Each number is 128 + 24 x the weight over the matrix's rms, rounded and kept within 0 to 255. Layers, rows and columns count from 0. Numbers have three digits each.

# layer 3 attention key, 640x640, rms 0.149, rows 131-174, columns 160-319
101150154140060061075056133141093094219124110117120161119083154119141124116118119121141142104138128149102135106133143143167109155037150185139135089138081125114137137184115105152134151116110142112119160124121102134116117165111114103184092143163131108115122086109104146171124148102129106158126173132093150167138100106149127168146104165121128109120137118193192124159111095141154097140147102139128103106109182129135094154120084085079151163127153128145138124089089138161160151145164117
094136150156044069104101127141144101154117134163127142114100123071112084082094158151132076150152107146127131121142105170086088097127108083098121123127145098139177117129078176130104111126082100139059150200156114080107064127157226158119105124116096158032112090077120100156066075133124115127113168124118049156116128083133049132059139157139061034118105083048143086104145176120141137155075135102117129154075223113118194108131068129156185182096112161129137156108124071116101122112156135
169102127098139175124129128122144136201123137130154095115138144165137155087116124104068156107155170145103094145131101112137071169100118099166119143087165110142156152150132092123175090164140191164110137167129124096133152084122128153126045161128166126140164157110084130085120103152150104127094195191135121111145196123120155132144204168135123126105158144159136121136132138153143091096108156229157121123158074106147085180128208139105141090140116136170133068145120138130198122143138132
086180147071162168136106144118172132089149121095115091142132099160102137103159186167127163143119105134137191109136114153163156135088076107136159140146121135067055157082161086109127093178155141174092151140098159196157117124163120092137062086100076118126097164136103145140131146154125117167128078110115139154104189104125155154103098124125126158080137083098148078142148177147115105108135143167148078136148066081124143096180090117123139165111180151098086126156153208068153131116110150
119054137135120127043130147106123159111144115174121117138130155187207136104077142110205117052159167129122102123131147088167123183150134130180108083165138165138096118128094120168160149101123139136136147145157143158112089096062122074083135093115138147116126124077107134153125143165103153140198160128142164141143108108142107093158133126063192098122109044151155162123140132105089151108137097228132092132100127081126175152095090141131168190158139122173125126116144131085114120136109159
141099123116185134096144134125108123104150094153155125098162172143158116124095175086174163163109137122153072112140150126130141199191088122123105157162126139139086083141165161147102104116124147159159158153151131119132147135192125125132153056060140106029099084143103096094104103187161165191148202156133121159194128132141116096153127169093112147122118132115117144169184115140085095183106075181122135169162155065100169111139153154142161153115161062126159150175146133163124127118111094
141098115068151122161088112114099079076104101162140137105108123128155202119089074091094228132163134115123099144116085093138114121094167152127116115121129101140204147084143145156105079071128105159074201150099117064123106133098115160193092081124114127168084100105152128116115122124153191094117157113054113151115062178191108116108161129071148152131129126103118149136109161139123100091167148143163111162078168102127170127138154132142148140156129110137147081140157101112153096095139181
133161120111102154107126142134107131097165115153118115129123130151143202074165131142130110103159098138158124154135105122141141129143106128128113121129180119077120127155126141085118114129149144165135128157166130145107078115155147125116131123132123106130148159125121130169133177125130140126126099143115114121124171166119135088104165112141152099109162075132124184132142130125136139093099132167169123151148036128161130166142126134122116130112117155131153167147134165103121135142135156
129104101128088090089126168126169178128098093101128114143090177095132194150136148113122156105140138141145148089138107106090118177118107114128181102146160124097127127099101163142143172151114101184100126121105083190165153082097092128093156098145152098131162119090090103177099171166144124138182142131135141174127169117162115069152099134127079109091149133114143133088146123091165080146160089074124108131149119103165078126054112145130164105114138145137127129185081131101150139140139132
180201144140111137131147098151089145141208145124188126163171155109114115116127083190088097120135113126116073114085145107135135148175107200094095131136103121138112157145126179133190104166149129148129108109112118110114116174145140175157184118211078099125146126086147171206087165090127185152120136130134144130088113134106137085086159107154119101139125107106076073153118092117133133097111152110172164168159069144144145170089162169125097074122130169130128087150115106126130116128076119
115075187109144136124141139118114119164111118114122146137104048104199153122154163117080145157152087127172170109174085143107095148088125122146150063137107140153156112119123180122115154137160107124110153148141072131112147189108165130143119138093194151106152152137057087129137110125101044115056082107122011101162136098132068181156109143119092123089102139108138136097093166150131104082117147108115144092114151160166105093161096127109109136118145083123103119139125170184077148090142099
176167069152131139179149137150139138113115088186093133129121141145141085166093159139126120063146136120136172149157195146143181189145158142151171089131183121105123139169181110123124131116106143085151140132118140108189142138143132095111142133100117103166119098121132128152095159114172106124153150163107128128140116104147126095120150135145217095151124113100130173142189088159124130142110134093105136140152051167156117124134133155143090085185130136133089111150111071135110098144148178
151097144164137102139134138079127166095173126135137145117129193095179095120095129131134062128093114125146113152066129160142155128162112114138108125178112134060141153126103120146105133090123197177106110131192120110087129137081098122144177180131108100132131160158144112142083194082164103141109105138127181087111130135104076091109143144171093149095157112165132139075087170123111096116108159136167146105132164136193101163120139131117112124166082133134164151075116109084100143106119121
097137137183119171064119113114155121119121131150142083137107175151132093157107141073157137090091158135145158103154139166131099140154139168128169145134086138172136163180166124119175142132103115090179131110137100116125097071142154103145151131113089098186115101120155084140090098146134145128160145145101152161139119143097117130130133149165129136159115113109102161129114099149154152109133107130149089095108181087134111156090127083101126132148147162125109129149113145159111100161137107
132174129118059120154139124094177107132137153090168162137115141121104098101111133132179163124114175130132139083097126193065162150089094170131132118144126111097106185112136139099141091156139118126116131134146122168173142144203153187115098085116170104107086130151112142112173088146141154082082157105109129135126129157138136126111121136143086059103097120092162187118146158148142099214147151128161132099120133133140131134105123106171138100132205127128126158126100155112112126072115176
151128147113158122134120119159114132152084124134125118092121139069125149130107117130124135131138129121119135111142123083115085078109087128121080072106122134163138138120126120091180190090107140125121122142119121130129143083109090181074109149121129109143113085112156133137074087154187172101120112104097162097155075113168211153142173136140103155101133125078147112147096076131126111132112103081138141167097132088129091116152128148101123136158135107141111123150176163146118122136077178
074132116110188124140174127176176124108110075105098137179157147136085117146106127122143158118125134084077088140107117126115158123114155070096128152140067117134150111175147107139101107134091130150133128146135108136097172144153143109136134160110096121116146163088124130119148101122139133122118088116140119116136096125145092171125117131170089174108146128134163156180159178100096099039075120178110125152106121147085132130131111131131168129125110111094091188133178067146122123077145161
112080104125114106215089112142122164093129169157139080144132150164150129117168119119135125158149116126068095101125136138156172089090068133126110165106091094141082181162181108156094149111056116112135104143101097115082135137121132161146149158126138129092126157095114099133100078146123110128133101098110133143150139150179122089127131100081186087122092150093118175146170186140115134083145089152137108164087144162143146080201119150157080108152112153147148103143058186065104146100087143
122085179146111136112102154102159146144134139149130087165110168115137135103125111145144121133086178078146111115131111125141131089146118114139127175107156099121121115130132158107108167124128156141135126166112128124139090112083142132117125139127128160147158112120155127140127186146091107099140145117116154119101125148122137105148088123134146121124132139120138135144114152113108104128184150134127057093150113124135127126138126130142134208098128129121157115130097081126104169112133140
120159171143132107131132120082134140073049144148113103140160105125120212090146121140090123152138108135090094112110098124097140105154121126107149128129110114150138110141120092148110149176192109100132107155162122133126119093139116094131120087095122115154115119126104133132121139156153141108141132162112155091116154137139058132142116102135171146135154195090096129139084083127119151177142098157076119148101128157130113118151132146119109096165161141146111125129136183167170142160124125
168142064112126116109185122121145126097092137125101144153133073110086115104109120140076109130133126144084168156087121118178172137143170135114152105107143175087089117113104111154144102223122143103133109107188149129073154166152120116116139148118071088103068100159090083154119104117205101073136105132182138135116117101204182129105119148161108165121113166142114115131133109145119117072130139200126150152167094089080084151193135208131109130147119119130176129112077145119127090149132172
115120117138112159101157108133146134126122102106120152179155073148134148188131147165148145168147138148112110109115071152108058121094125080101128099115112091163117116139192166124159134179137112139115131145127139071080163096193180099123113128142152128133158123150130115152175116086122149114105119097106133110103099102147039151120159126127208112177148117107084139093125159144162152138113167123162137134140151175171095136123143123098132118131185135120127157139072118140129103132162208
110155126099127082090123152091099106139097130142164172085142120109075081181083062140144146112186118117082124125141108126157080158156139164124127116122159122111131195111150149120104156124147110111080071057149103156117145083112110134162110103093117164118075153143144149154167100099091168088085117130171096138195112143167128194088103102138099145129143135181084151116193131106129100111148115104097145152112120101138104128150080182128155087151092129127069106175126166111103100173126124
151123180186154132129099082105098099105163144132163094135151117086144112141072097104106087136139124097137129143143156137148132074108156112056101136138143084124158133142170143130073168136105126080166155124172080058097102128089140186092108111178133124153119125150119136158100147119169166153111150127144164122127183084155135124081134093158146123105143179165129180059117140120091074148121154153143125119125158157145170087167129129117129130189141145094110109137118168143082113135087142
085097118147137158078108150110133115179156133168150109171162155162132085133143090114154110165137176128160111161137100087117094124135152102159163130133121137110132145118087080141078110123144124102148106103132135120150131065114172113154152161082096186152177081098136147130110185119108129145119137073125155142149094139104133139152135072114140190128124109111139093154160153092159149096133133145139114154146128074097117126167126124127161120133080096108108116072130116131112130182137128
102201078045145141164100123145127166071105133145116125146112128195091101102115148113101146126134176126097130084134159101087137130118141101152139077113087123104147104127117095155137150178220108150123126093145160136096111122166095110108138102135134142091173188170172126099164132084205176173082144119163120158113081162155129103115100131121148164080166137119144181099115133105132105143134169069081140181091155104111111072122150128092072134192098128098118099144145163168169113114110143
152118137156140099092164139144123125163178144168108103136096129110073115123109112120091081134104121136125125092137105129153118092109129140123123168154120170089109129130138096114112138096115104101148144127100110113143164057147131096128094072157143079153071094131158165159088113139131164098136171185133146136148087127104163137093116102154077122127096146136154100125155124179195125111131122162125092132073065153081135144140150169087127164081099124131088149111182129079124146119156096
130129118134102117094163117096122158133157087103085132104098184193155113173125060214128104192116141071104149104087113118160167115047136114059078105156128174114043151141089112158108162146068115138111101123101124124109067156108141117085100117085120129112112170130111174161128142131097120126107167098099123171162088077105197089205169128098188129134117097099154132120119088156165137171133150147163129130177097121113134109094109126117097115123166112125075106140058164131140174113131141
075167173151111156131094161124120080120094119099175092097084088135140106151098109119144123102111160050123146130148081164158095133144127118157115147097182168126113107125137102144118129121145126097115071163130110105094124097134096112162118078157104153110089111126134160134127090182128102152187129124122084102084123134136135108060123117154146114111150138173116158088085147189070105145120167149117106066114161153137068138103119108119089172124138136086162114073071144071096091120127171
114135134126158088104156084116099118123131103151125148078089109138116174156104161109138158107157162149165186137188123137123141109131136116130128092188103087206163110117118165114179133155101092096072106159104082128124060109114131129151119115152145166068114206131088122172113142122166159132100077131135138138151129113115193120118187171157059076164149121125100112117099142126111124136143172127166112104130174089144145132193132131148160046102150143100077152087131175046167134150145150
139127211108090115068150157097111157098108099116141147135127116095128123132174104145165151130142096165090139176137155119141085137125108157124117148119157129218135157049128095107128108112168084163156112095111113154135143160131141150127125142152139108123146111098078106136079153175116151109124133121148134113079138121097112119164121142123146125105113164145132157131112172102092089148067137136138132157126143167131139097125133118124098110110107134097100141158160120159173187150141123
186118075159118094096143145109117127145132154102128105100151101111144163102160132052143104110124167104124146127106064117146144135161144133150111174102127159115063117090134149123228123134097125105138100153113105148130110083149117076158167107082122155140114092051115083196121147174095167161147119152149126168103081133157136150111149175125154145106152190125074116174129109150085156129101159170152156156196089091110170053203186235120119160146107132213149126187097112112043118183116085
134124117117158101084130108183126181117110171142102122149149128162129134154155107118191208095123175074117128148113114082126044173135078105106137134092083110109112113122149176124099199141103080100119135146167120089126091121128176093133127096121172138126099073165152128124104065143113129132140120127145109139143103053124135120171121076119121138126162177164112135151123150104129136127092121101123139115088143150167200123150113141161136121151139091115107150152163129121182108166140112
108109117092065107101123135113074163085147117123172081136120166096176132126065149112144054171138143156118120114125147166139162174094113138131092117154166123125112128150055138117121129165115201156132159092118101148132103167119132140125098179115071117115122146128137123132145138084160121082068135139139148127093128118097159114126124155053142183128141135127144120160121127152095086149181106109159090128120124130117175189100185130169091068133138155175130158072119155147147152047136153
139125125161117088143147123064159118056102196156154111092142142167111053181129110160157125100130136128158066141173105125155136142154130119113141120032101111147190141110106128076143156161184138134093147108128128156163145075165096161132098122150110118134127182105156087119113121138105122081108119120086197082138106109162142133131141121111153111081079139114099177129172109124125125071106147156127132174111149107098074133129104128152118142177104164157117111124085121168094160077150105
131086129123108147072075149163124113166117111089161151132146126105159132178082105103159167138169160129163158095149154155126119122150104036125145110068060153171142116119088163112098119146106158152137104083124143102117164137079078116089143094137147136115130134111098079132112162168119105179174119166136094132092110063079145124073131107077104111144139196140204156099087164122132096133093108202163182123112116124167177096189127079059126199152064072131141135103155149138129102162098157
136166123116173081125101129098146141104143078136152120120117107161142147080160145138072138149169096126091180110112107070165126108128090164125133110116067140141116138107145140167168111173098148122146181116087125122125122102126090141077120096128127057075115113141086123175115134127112171146129161078139117131113101131102147131124072161112123153148128129159080123119126118127155092185147132095080138137137158110154138182118122168161112186125148123142170089115129158132132146174118086
144169086084131176110126158156114179115130104150090156174159107127148153075115116152117163114132149134123150090112104182145142163085087067089099136180122184127096139159099143111142165183126116099109150132128158115118064115162194073085093085160140137104115143179127144126140163174108112164072111128128092119149142113179100134105103134141144135108184145129132098171113140137115192122075082166159117127093124116104162114160115114109104137174170145145132125167138122103144146111107144
151116098155135148136172103117148114153081101107094137158123175127100117169173163136135162147125134144120137129135140061047114148117086081103166160050033141182123155132117118098158137136121128120143097117103136116114146145141132071097188123079095120129050125149119158196113113118091111075118146144164110111085080141118090063133105158169101123128084081117130159164123134098160122163132125140164115117113173060146162132091126131108144141092140085181098126106076064138180180116149186
092089129140109119121137120109163130081157106140119114094176128167131163118149111115112139179112070121149121114186127141126149149106093070142107144183116146146107150134153148134158110156104134123158116176140118126109127109086127113117174130173135179145124098127129152159141162169097140097136095137105113170082141078088114160140099164078123135128111119153135161142087155127102096123155174138113133078116130134117114086127109107129104112101087174143189163087128143119099123119089113
160139152171133108194119142182048161152089130151158133101158137106097159112118096073086151187165130178121157157151141168112143102087128145094096091148161153183077103103097140111147172149122062095124105185068133114080132091093110116111128138151120114109192085106141109145166110146120191143169174142216144127138115149073181158128095156165120159151098104116125053102138102157114130112117082110126101140166105127103143096139117098106098121168150100115089120122128136113168152128135031
135121129093140175150147134153099074130144137183145172114180063072136090115099166130150117106084113136155156112106112145157119096124128134070150177106090160151180130117123107124062154136156105116121120163116110128121129166113152123180134120140117113103101130180146138109136081133135158160144189056136092102159131150102141154123148140098149128151122135092113116092118089132082132147111105159102178121128135098135158123143060077125149163115117166071140152087075122173081090108144110
104118115156140133157133155128156151155134198127195096150104147150154134070154098176084163110136140154144156152168096137140096122137101078165076139156120052100113188094096128131197186150162085126099117123138177108055138111119111197141146119168102141097138072055135156116122125127113097105180130074117136118163144217167178148160104091148186156166084144123073154070162122116117063163102132108076085089135088132130110117150079102123100163121063132145116103130165087119120153205118136
137087066189127095130152154123139134164176129169161070174063111172128126092109105089159097187167138058071162100142157070087104132129147160151184103115105104146087134144144114113145122124061114106126127123130174049123160147148102102160137118123129129084126096044125064095155138102146121156170155151119136144094091121122118141098107156109125140150078135105157130114120121037127102177096118107106080132125130187155126144136138167106155124154093123102147103095172097109156135165143116
# layer 3 attention query, 640x640, rms 0.141, rows 132-175, columns 160-319
125204124096107107081151140145087129143157079072068139135156120134104168140151103097086129174084167135146137112157136132097113141162117117153114092091132131105106196126114112162124155098172177141067151124089115165101115179123127078117128175089143122161161142118136093158132123123120136120121119124109144132139121164206167136146189091115162156127205103124109119167180128130111116096122174097112106136112126147116083167139157185112105162175125094143093130115163127082137168091149130
115124164067125124150131142111168162115117080086192174129130126132133097174083151173156112100116116118110144071152108138057127115120144180080136153144190178168128150202135154109162184127161109095178117118147136167192153165113078149161181098124096203124142142165160059177198176162167123140150083132110114164173089169131165114146096117112124198142119117133118141083155108177118140104130117102158124135137139145149131162089148106059190100150139124066153077150109087120132122151148119
105097086105152137130091127111140160138122153169112081119094107123146145074127156081138149092103123100139125162131123110093133125156028118153097093132134138107110149145116119139130118117118171103133101109091160077083086132128118125142133171158170155125103130149155125145124156127145098081156114112140119152147109136132093139088167159096100116114112126155143109117052105122120113095130155115079076149112153158140139165166117124135163150141097150120104107154106116147140153113142124
150160118151123161156139132172125171164112143046149136086132145138107127165127143147118175161075180177148122096138126117136131095120144115092133137094081079191117140129153135120113120089134109154120090137181111150116133140190184153067084092136110128162100151155154096104116123104087184121105137151132121142125186141144088121080131078098094096145116136149097103187161118106110116107104120067110130123153140136105097145195129142114109132118155132119102120108181064165107131097118143
164087136182088070218064130133139151120122155100149142197093164141090161107095154141134146117172138172089207119158197124188125104099168132117174155093136135137130157143123105127150165146119084165112138085147081107125123103132004111093129104144149092140096079155098147129107164088078140108130128149129082110120215162062182155110127079110117144147169118137142178109123106161122109074160132133145108128098117132133162139100143141158139128106150131117109166141076114156143138164091069
054102171188081121132096157173138128149145121135056161103172112122093100122164135140139131088152108140112107086165125158070124082135109156148118086160123143115159169131146181082148059158129182099112089120099138139161137079141139127149170125103118113150138116111089055103136134128097122087121131104131127095156155161129094103141160108161198092101074136126118079138127114162037138130069087090111110084111126131112097111156113167111140198169161132119159119123138129119161122148124078
087139113106153100099125113088187095118129121081136093145101133132114087106152119113075160114125104109102131143107148140115106138134106106163148132127119145082157086168133092097172111193116153134159128144110116155129068116097150118223127155131104101169139131121130077130099150115115143177120139136138131170153050174077077110135142129156057185090096127135154129130131157130171133146112161106151079110099194162210137109121138052124107054160165125153124145135141111156124139139137141
140136132132173171154078107085128095105120129165075121140132120105129102129177133126124123112084147130103111156097145128143154131115120142146125179135111145158153145181171133165120088103101096076156188164201145141098123081108118108147120140109125127178146159111106110146142097091119177102088118125091125114154110123114118146108143138139131136127107126161095123195131119096079137099119104129150131162140169118113166120161105161127122126157119132156132127118180116171135103181169150
081107133124108109114172111080100146080163137121112103092147123106158162126095149105151109109122157175102144114163194095112130140134094108156148155146100135131069130137113108111145102122111167115141088140106118092142100083108179138126100132122127133171138131087080121120125094094036143149131078160135191133157125089148125165160097188116083183124115143144196172115212106055162104143108130113102111131134151176145128119095168129119186129117127100128157173161130112145153101133143107
186121125109136112151125122141120141122087160120139142078117158179105141111105159150138130109145106173157056188161071128145112090149139137084135199077167093101156123191132150132120149135104145092151094153147116103146088109088093120153154131112116122143150107116132142193131109183160142133080142130125125114153129112140152124121145113104126088082115091109112113158101162171148126123123117165147102099121141152138136141147137179111129135158113115093103142116135154127112141122168188
079093190120112151140104134082151133095096093123142145172143135164118140119126108134143117135135097146090127080141142158104143103103152126170122153178155137113171139157073099152081134086147127158148122135095144107079182105067122100130076094063210086074165149088133098114107129126103111108139146127136089070115181169115153154088125104120106142129161155133163147116140134099146123109156087130109125098085146136100116152123162123102133141126117116071125113121213141149146149137101063
107127117141106176089126117188122094129162117058124150132100141130092148081148150067098143064123176134127128138164114129127117130121112131146156119106159120123107149131092100158172087149126165087073124102081164145157127093098173111191119104126113080130160131084079115097113155083133140163137182147145112131120093114170108167151139092135102120145129108092086092112133092172110168136145110148135128184135102133140164125134146073142108131121177167109066120143153120112160126156171121
118135113132183090144097121154077071151101134115092140156143128149150128149088141153132130158148140110080114105154129139121148180103165133136133123135107122183154084064162105120074136087122106151169133163117132090117123167166092116126069131123131171111108130045154104107138177120120130117158168117113070126152119102166138129114108114121143143128139139124130074126085150117116127095158080128140168154149120117128163141132103126070155106129136206137089120121131138144145122133146096
109115135106140136154127138112069148125109173138151085141122148120147066138076159097106144062152169147124146124179116091094131170159083143127135128107114112163121108115091140147140159126131109096177183135151105084142121183145092091119113188111112134089135118177150113108136099135120124127120152081128093143122079112156107182145147078089150115130126136144154108169128130128082150121110150133091115105104137150136143117105141137061151114083073161098127133121152127157092167140143096
166105111155175128141134121087126153141112129156075154147129152140079116111117139102094174136059141131104098118069119113157139146149127182083181152165097112087122137187114106164111119110152114196186127130124150141092132125109145137154161142145132132170087101124113154176139149091083154102137163129122135147086119107080137132099148112118149114145132132110129096133126160127095155103120082103102091144104072143103187131105159162154110097135139171101145108118135117121165152154176107
108127117166119125116172132125097128121160139107082187139138123100128103160170122133111157132134076113153113145128128093124134105123102152136178123112174120169147141122133099145094105151134114123139112091106134083157145146132129185134104117105139103164164120095124123110135160098140127146140109187141145086125147116130120114144073178125138090156091147140076126108145136171095111138112163133109092051107112083127099161153138133121104124140132105143096137136087131130159125155105124
165141154076154140131189169163111126142157159116104134120141148089119116128094128169141097109123151156115095145100095132072099148167144096143107085127115114123129101130131135049138148130099137165114094147093143141149115150105145107110087092117116141176186166132151147144147138139155126167098148119104166112173133167110149149114186114166089118137106123175089103170132126099123133172128147119134141138106098125137174110098111025060122176118145113099169112107147116153103165159171148
150083121108147164145005118136149162141109175122136123116198077109119133183134111067121116128131122081182116199175119144117170149198105126141136107149122091091193137109105079159125136044122102128162122123159103107094174119162108121160110102129095102133172113090112176069155109138101086147146173155123094087139111155103150123051125143134165135117138129138163109129116131135049121150088085187086185146125160066121137150113176141120126100120155146095161152126152103162127155115148074
126125099106122095160113107201197116146128101100131132126110119093110148149118167118123157134155150118162129164093136072132099166135125141126136143155115196174163109090103105108175084132141168149138154149112148112147159139157178120152103108143128111143141121159136140158174126152173118137129090166153166147160141170107193145135049171142120101109126137127113138113139164116108166105143140128115153128110128124056133125132124139057118078116156077119129123126139112132122157146133172
107171174140090158157103146139120111122163140165090128095136161140097104087123091108134108130156087123137115150149135113223105154145114152128088089161116064158113100145106160111072151084168144104092138149102099153134081133157123106132113112137091117102146119103101106108129136129120132145093109103170107102153151131100108144161074122148120109142139138172150156139137099134093171172147100139143124070183140156148127086122128167143164122127098079142130082163078125150130132178103105
060159140076123147171128082107132089125175115090099118088122131114141112152075146144120107077097085107165060185121120100131130172146086104127149120102111138124120133104121137118144159136089149132146113148138102148148114173103144092178116142071105099142142092132127071128106093083101092110178047091106145121153146072221149149086127101168139149111165103085134102133166134084110130131159137184141188147163163077130116137113146106111115108130131115106110183112159151111090116146106131
099117155144163147104077171092127119168185107157129161174165093101138151133148158135105094096181154137088118138102130147134133128134113136135097141112144108085169089166141149158086133124119127155148170161118095143180109147090111109146177146131157070094133143171091144125156118138177144111122155127159160162121124152121138137134139140126084091105190154124189116183142132138110164182098156104153164139112126182121112118139145150127110127141141185089142111170132130099185117170095096
094112116143166157103185138120147115108105140079148106161145102105149102131167134109159150168148114147102124131122093166110105086105107102180159071149068187137200142114124109152141130077133149194177146129117153154165151129145127092147100154138130120126115150144083106130166116128125071129113175149117091170128096164146116120191152140140125115107111096157163104140129108128104128088165148150136110118141097116111122151128145092088123078118164130150175129075135111146117137121147166
163156168125150140105144144155127129138126126126155091138115142149074159158099116095172118125124131121107147116144123133108132101168178200119152122158124108158140126087129099132159184118130111146099102152148108134134140181092111158142095107138089125124082152099179123136121139117118071124113162139166093179137087159128148128096129125140144089125173133142155138148146099101117103144099140137108156121176145166125123097131135118127138143141103153136139125155093127071129122143118145
118142137188135106118133095114136148204121115142077093099107120140110113140156135108080126136125073153178112157156054121157146087172073127089140163149108151160116087138152179100122133104087116164136143189122194102107109087112118129116136135123139080145106110133150074116131155126095089208113127073148121122087189149129122116108147142134112112132109143175144099134132116120107064127182117174091112129141192217147148150173135130087102144128149107164134144149138136122150174142148118
115135100164167158100169139142130156121123111113092089105131109102131155072140092120169153115098139200104098167142135178146136100138168135221111109082141144122083128077077144147097129188134117152133134088182091103089125148147094117128104095122110148150101131162129123101136137098127170154139120155122131191114129169114104057151164136090151174115166175120094108088136140130093072145108147087156121143128152114132081183122165129175125124077116137164146149142111124172121120166147085
101137155064150156131159126144146152191106107051130147120163114128109099119133130120105153090097151167115128103161126136126093115144134133129099169157093097187114141055089135097135105139136128141137165141101138125121115159173120160127113161082114099133166119128135165153150130135111109098168117175157183160121154151116116126150130169145054104183142120170131094124120115055122112147097132107095120122170151160097103102186134129145145117090109140105209145138101098120091105102166086
125123117148147113147143095150113071089133146199133144068148116130108116171162180123158107147120110102109131090178098117083103114190181127093135103136152136101134086100074120104167125175108143083106110158084112187113146127154130104145137111153172097155123168105119127079136152107132122140132141118140120172130174154156121185150133127088134148127154134124108109136086175055109132136114145113113098133051094109130154142049148103103159153133151096120118078129177150127112135107119135
161146136132111149137169115103139136140125141136119093118159139110163112126099094097123123114105106152104131136114091145118131089197115127113105150129098152129118109097108136159137128109183130163174213081183119079113119101127102094148167136121094164124119136145104107132142083182122133119150107095152153128124135100082116062111105093068068143092157145133151128113182116090154167132140153089127077133099107174132130170120106147040176195181079094128143095114087122158160101115100143
144169101175109162178129130175162155130133151135144138088125115109069150155086112095134117148143146060108125152127141117120071111129116122141114088145122103110165118151151158167130120116123152142137098144134086121085090146097109102199112099139109121140153137138111191111123108123117101107154162107142085105190112144161154116102155092146158099158107156157083103112108137101123077109135100137104096147143145110123153106144120110059129145124119119149129103105125159182110129131117119
192119148094174112182134112103085136086119091137144091178115131162148092103131140123104087143167103107079125140063147102154131140097118121118162121117138064149083090129176157126078128149140147112135123137154082173139106149118121134100116083152157123124121160090115138126147107181140169146132101136103137093129137135102116166106126080209135131141107089055161119121169099128164163134135126139172114105095165135117073184112128115134104138136166108088127107103138171164163163109139147
133140151107142161171140080124050102116113154094081122163182121140091122146160121099131099121174147163103167168130134127114173153151132112126137155132139104184175085149105165178148125120159190119110130108137136091153139171126114119153125198169097141122157159099118137115129145105160106100130102130091193116165132120116137123120160153169138067153147104125155100093137092153072113127100127105118117126101109112134140117160137087141129127187106107126193132126150131124135122076166092
149141113128101123151121127177092161163179118094144127114125127131145141146127137145097117086102121107142142140128115121113142140139089124143115154123129098130116159120084109087113102117136109105096152083130083117097128137143126153143091119078120135130146139141117131120114103119140119116148144144086134077122065173135149156132094105113084163159121121113100117174108137154156144177113133108136143118158151116144106098122103093106090104114127152112121134132075139133134167144150186
081140102126100183172100084164072152162130109102113158158090173102122129065136117142148132128137161159153123167095149143134125120096156117160173131195185151091147132132113131151132122103132139109095084141098136144120107183138138081065175146150191162132169138140070163102134088061164144171090122078109089160163159138138139109092144112160144119192110133124128185144085140145082138187159175144106150118094194151127108110184159092084123086133171127107164076097133090144125145151159130
187123105143095132172123102131115138108113075141120107193120141106125131143153125134129158148168118105090123152105115145076145094116128127132120149119121133117137174149107158135131156149123130109087106131135144116143063110121150142134069150100117183098160153151132153153098119091174152086132151123120090132130174142119116109153135127086156124126048139125151104100084059142098116046143125135125106184128190115160154084135169138166147138129137104117061126122060151125121151138143166
077149139104083149161134138151106079076107181138093150160141208190119145123134138150081104138133126145116133118102204136133094161157127097114104141147135195109128133090053098100128112146157145136128127098101116184172140104114140096117130148112167157176119167108129120168162082125129098125107101071096122134171181157129099181154161205141095127134118133169194135105111102139113171136096125170129121164141172147138129109131123116114117093176123095090086144163149032085107145124109098
107149126080142100131116099162129128157167137103084090094072068124099101108131112176118137149110120149147098156130117052173117172160142098139071154100169143139102111113084159091097106102147151164125119076133168157161102158140101169111071145142120080139121129115144101135133112121139161089122119125112161156127135146176142093081123128086112158107080104116126076172124080127127078151142127098123144151127090135105088161159107182146126113079097116124103141126100106145095151103157138
124179154113148090099110135131159163113163118130084134127145138094122142154104089106116140153117162150087072138110153144137137180081150156161038085152113146152081122121117130163133109108122118139113138128120130138122142181101142154109122081136114109158137129120158077087105110098143126148163117087147110124151138128137189122131146096090108130088109182148134125156125149178116093128143126161105159126165116131106110144174082122123094051132119103129118158115083158156102132157089147
165127144113129154193074107113126098092153128153108120122141114121099099114113155123179162179180150159159124153111132108102095143174126128110159118131092110114096125166112128116170156118131143118133154102127046131108141110114153128124150121122100124100121157110121154126144123143102104138119121121139111127124108144150144085087093116099157120137093126107080121170105190154124140158156144129127123127088091119164126130117068154100168165122157109095096155146130140136132145101144180
148074156126145154094184087098147137137102110141134129116183154090123116137123146123114132120134100109156125052150135106118140147139100137136169135132123115124157109171093133161163145136125124150103159180148130122124127123134063171101166127114107116165087105151132137191167093175113147065143131097118125125157114110127098125113127150094111149148134142164093113107095113102166091140094122178165129134117115181147131110099137147165153182152130179092126111121074133172110130122171139
141105126155146130122109138135113125107120119118124099130126174126128141127135125088137122146138132128101160150165136106159139117150172120129160108107071101102098133125135124151125148106101154132112113143134114086150137108125138118107142184155166077142124123147122134120121158113114148146118131072138138154101139105167115136146150110184126183168120110142165108127136142140147120118112142156145124177149102121145105140120114130177127091113123120134143144142053128130174113124129138
195126098130146192127158133121143156176116152166067140144105133097134117130100147130156109088102140137118130091160148157119186149092100142164104127125141091070143078121179134109137136116074204175112135121108134146134101143155144119056179090154106167142093162149159102173109104129089099119120159117144171109095141103129106099160143145112117136127116149158121112096104115144130175146101160109136151133155113080143130105146183157130120028153145133124112147193123141170127104130140147
148116121131148142104116117141170073158103159063122184153178124120171087136141092144137099105141135098121119118109095144178176154141124150141134125133136099056145126103100125149135092097149098155135121137119149117119154103129143129123152139135147164141130176102132083123164129087128120188163160123111084123144110163095132088143145168137117109125142103122138103155156077117140133084147162125131151160138084088130171121107107134111140194139140153116126165111113096108091128101146142
130118110109141152170132098107111103123129128141139139092089098153095128110144111124154148123131098133190167162121142095093099152137132141152153139085134116127116103139156095155179137099144143136120098104095128099154080149147098155143087151101133149131125116127140113122106108141126158090127139161155137191131094158089132112105118114143124105126202123143163096149153106171164153156135081141135083168076145093064125124091129167146090107180130135100102165169104127136128136080174078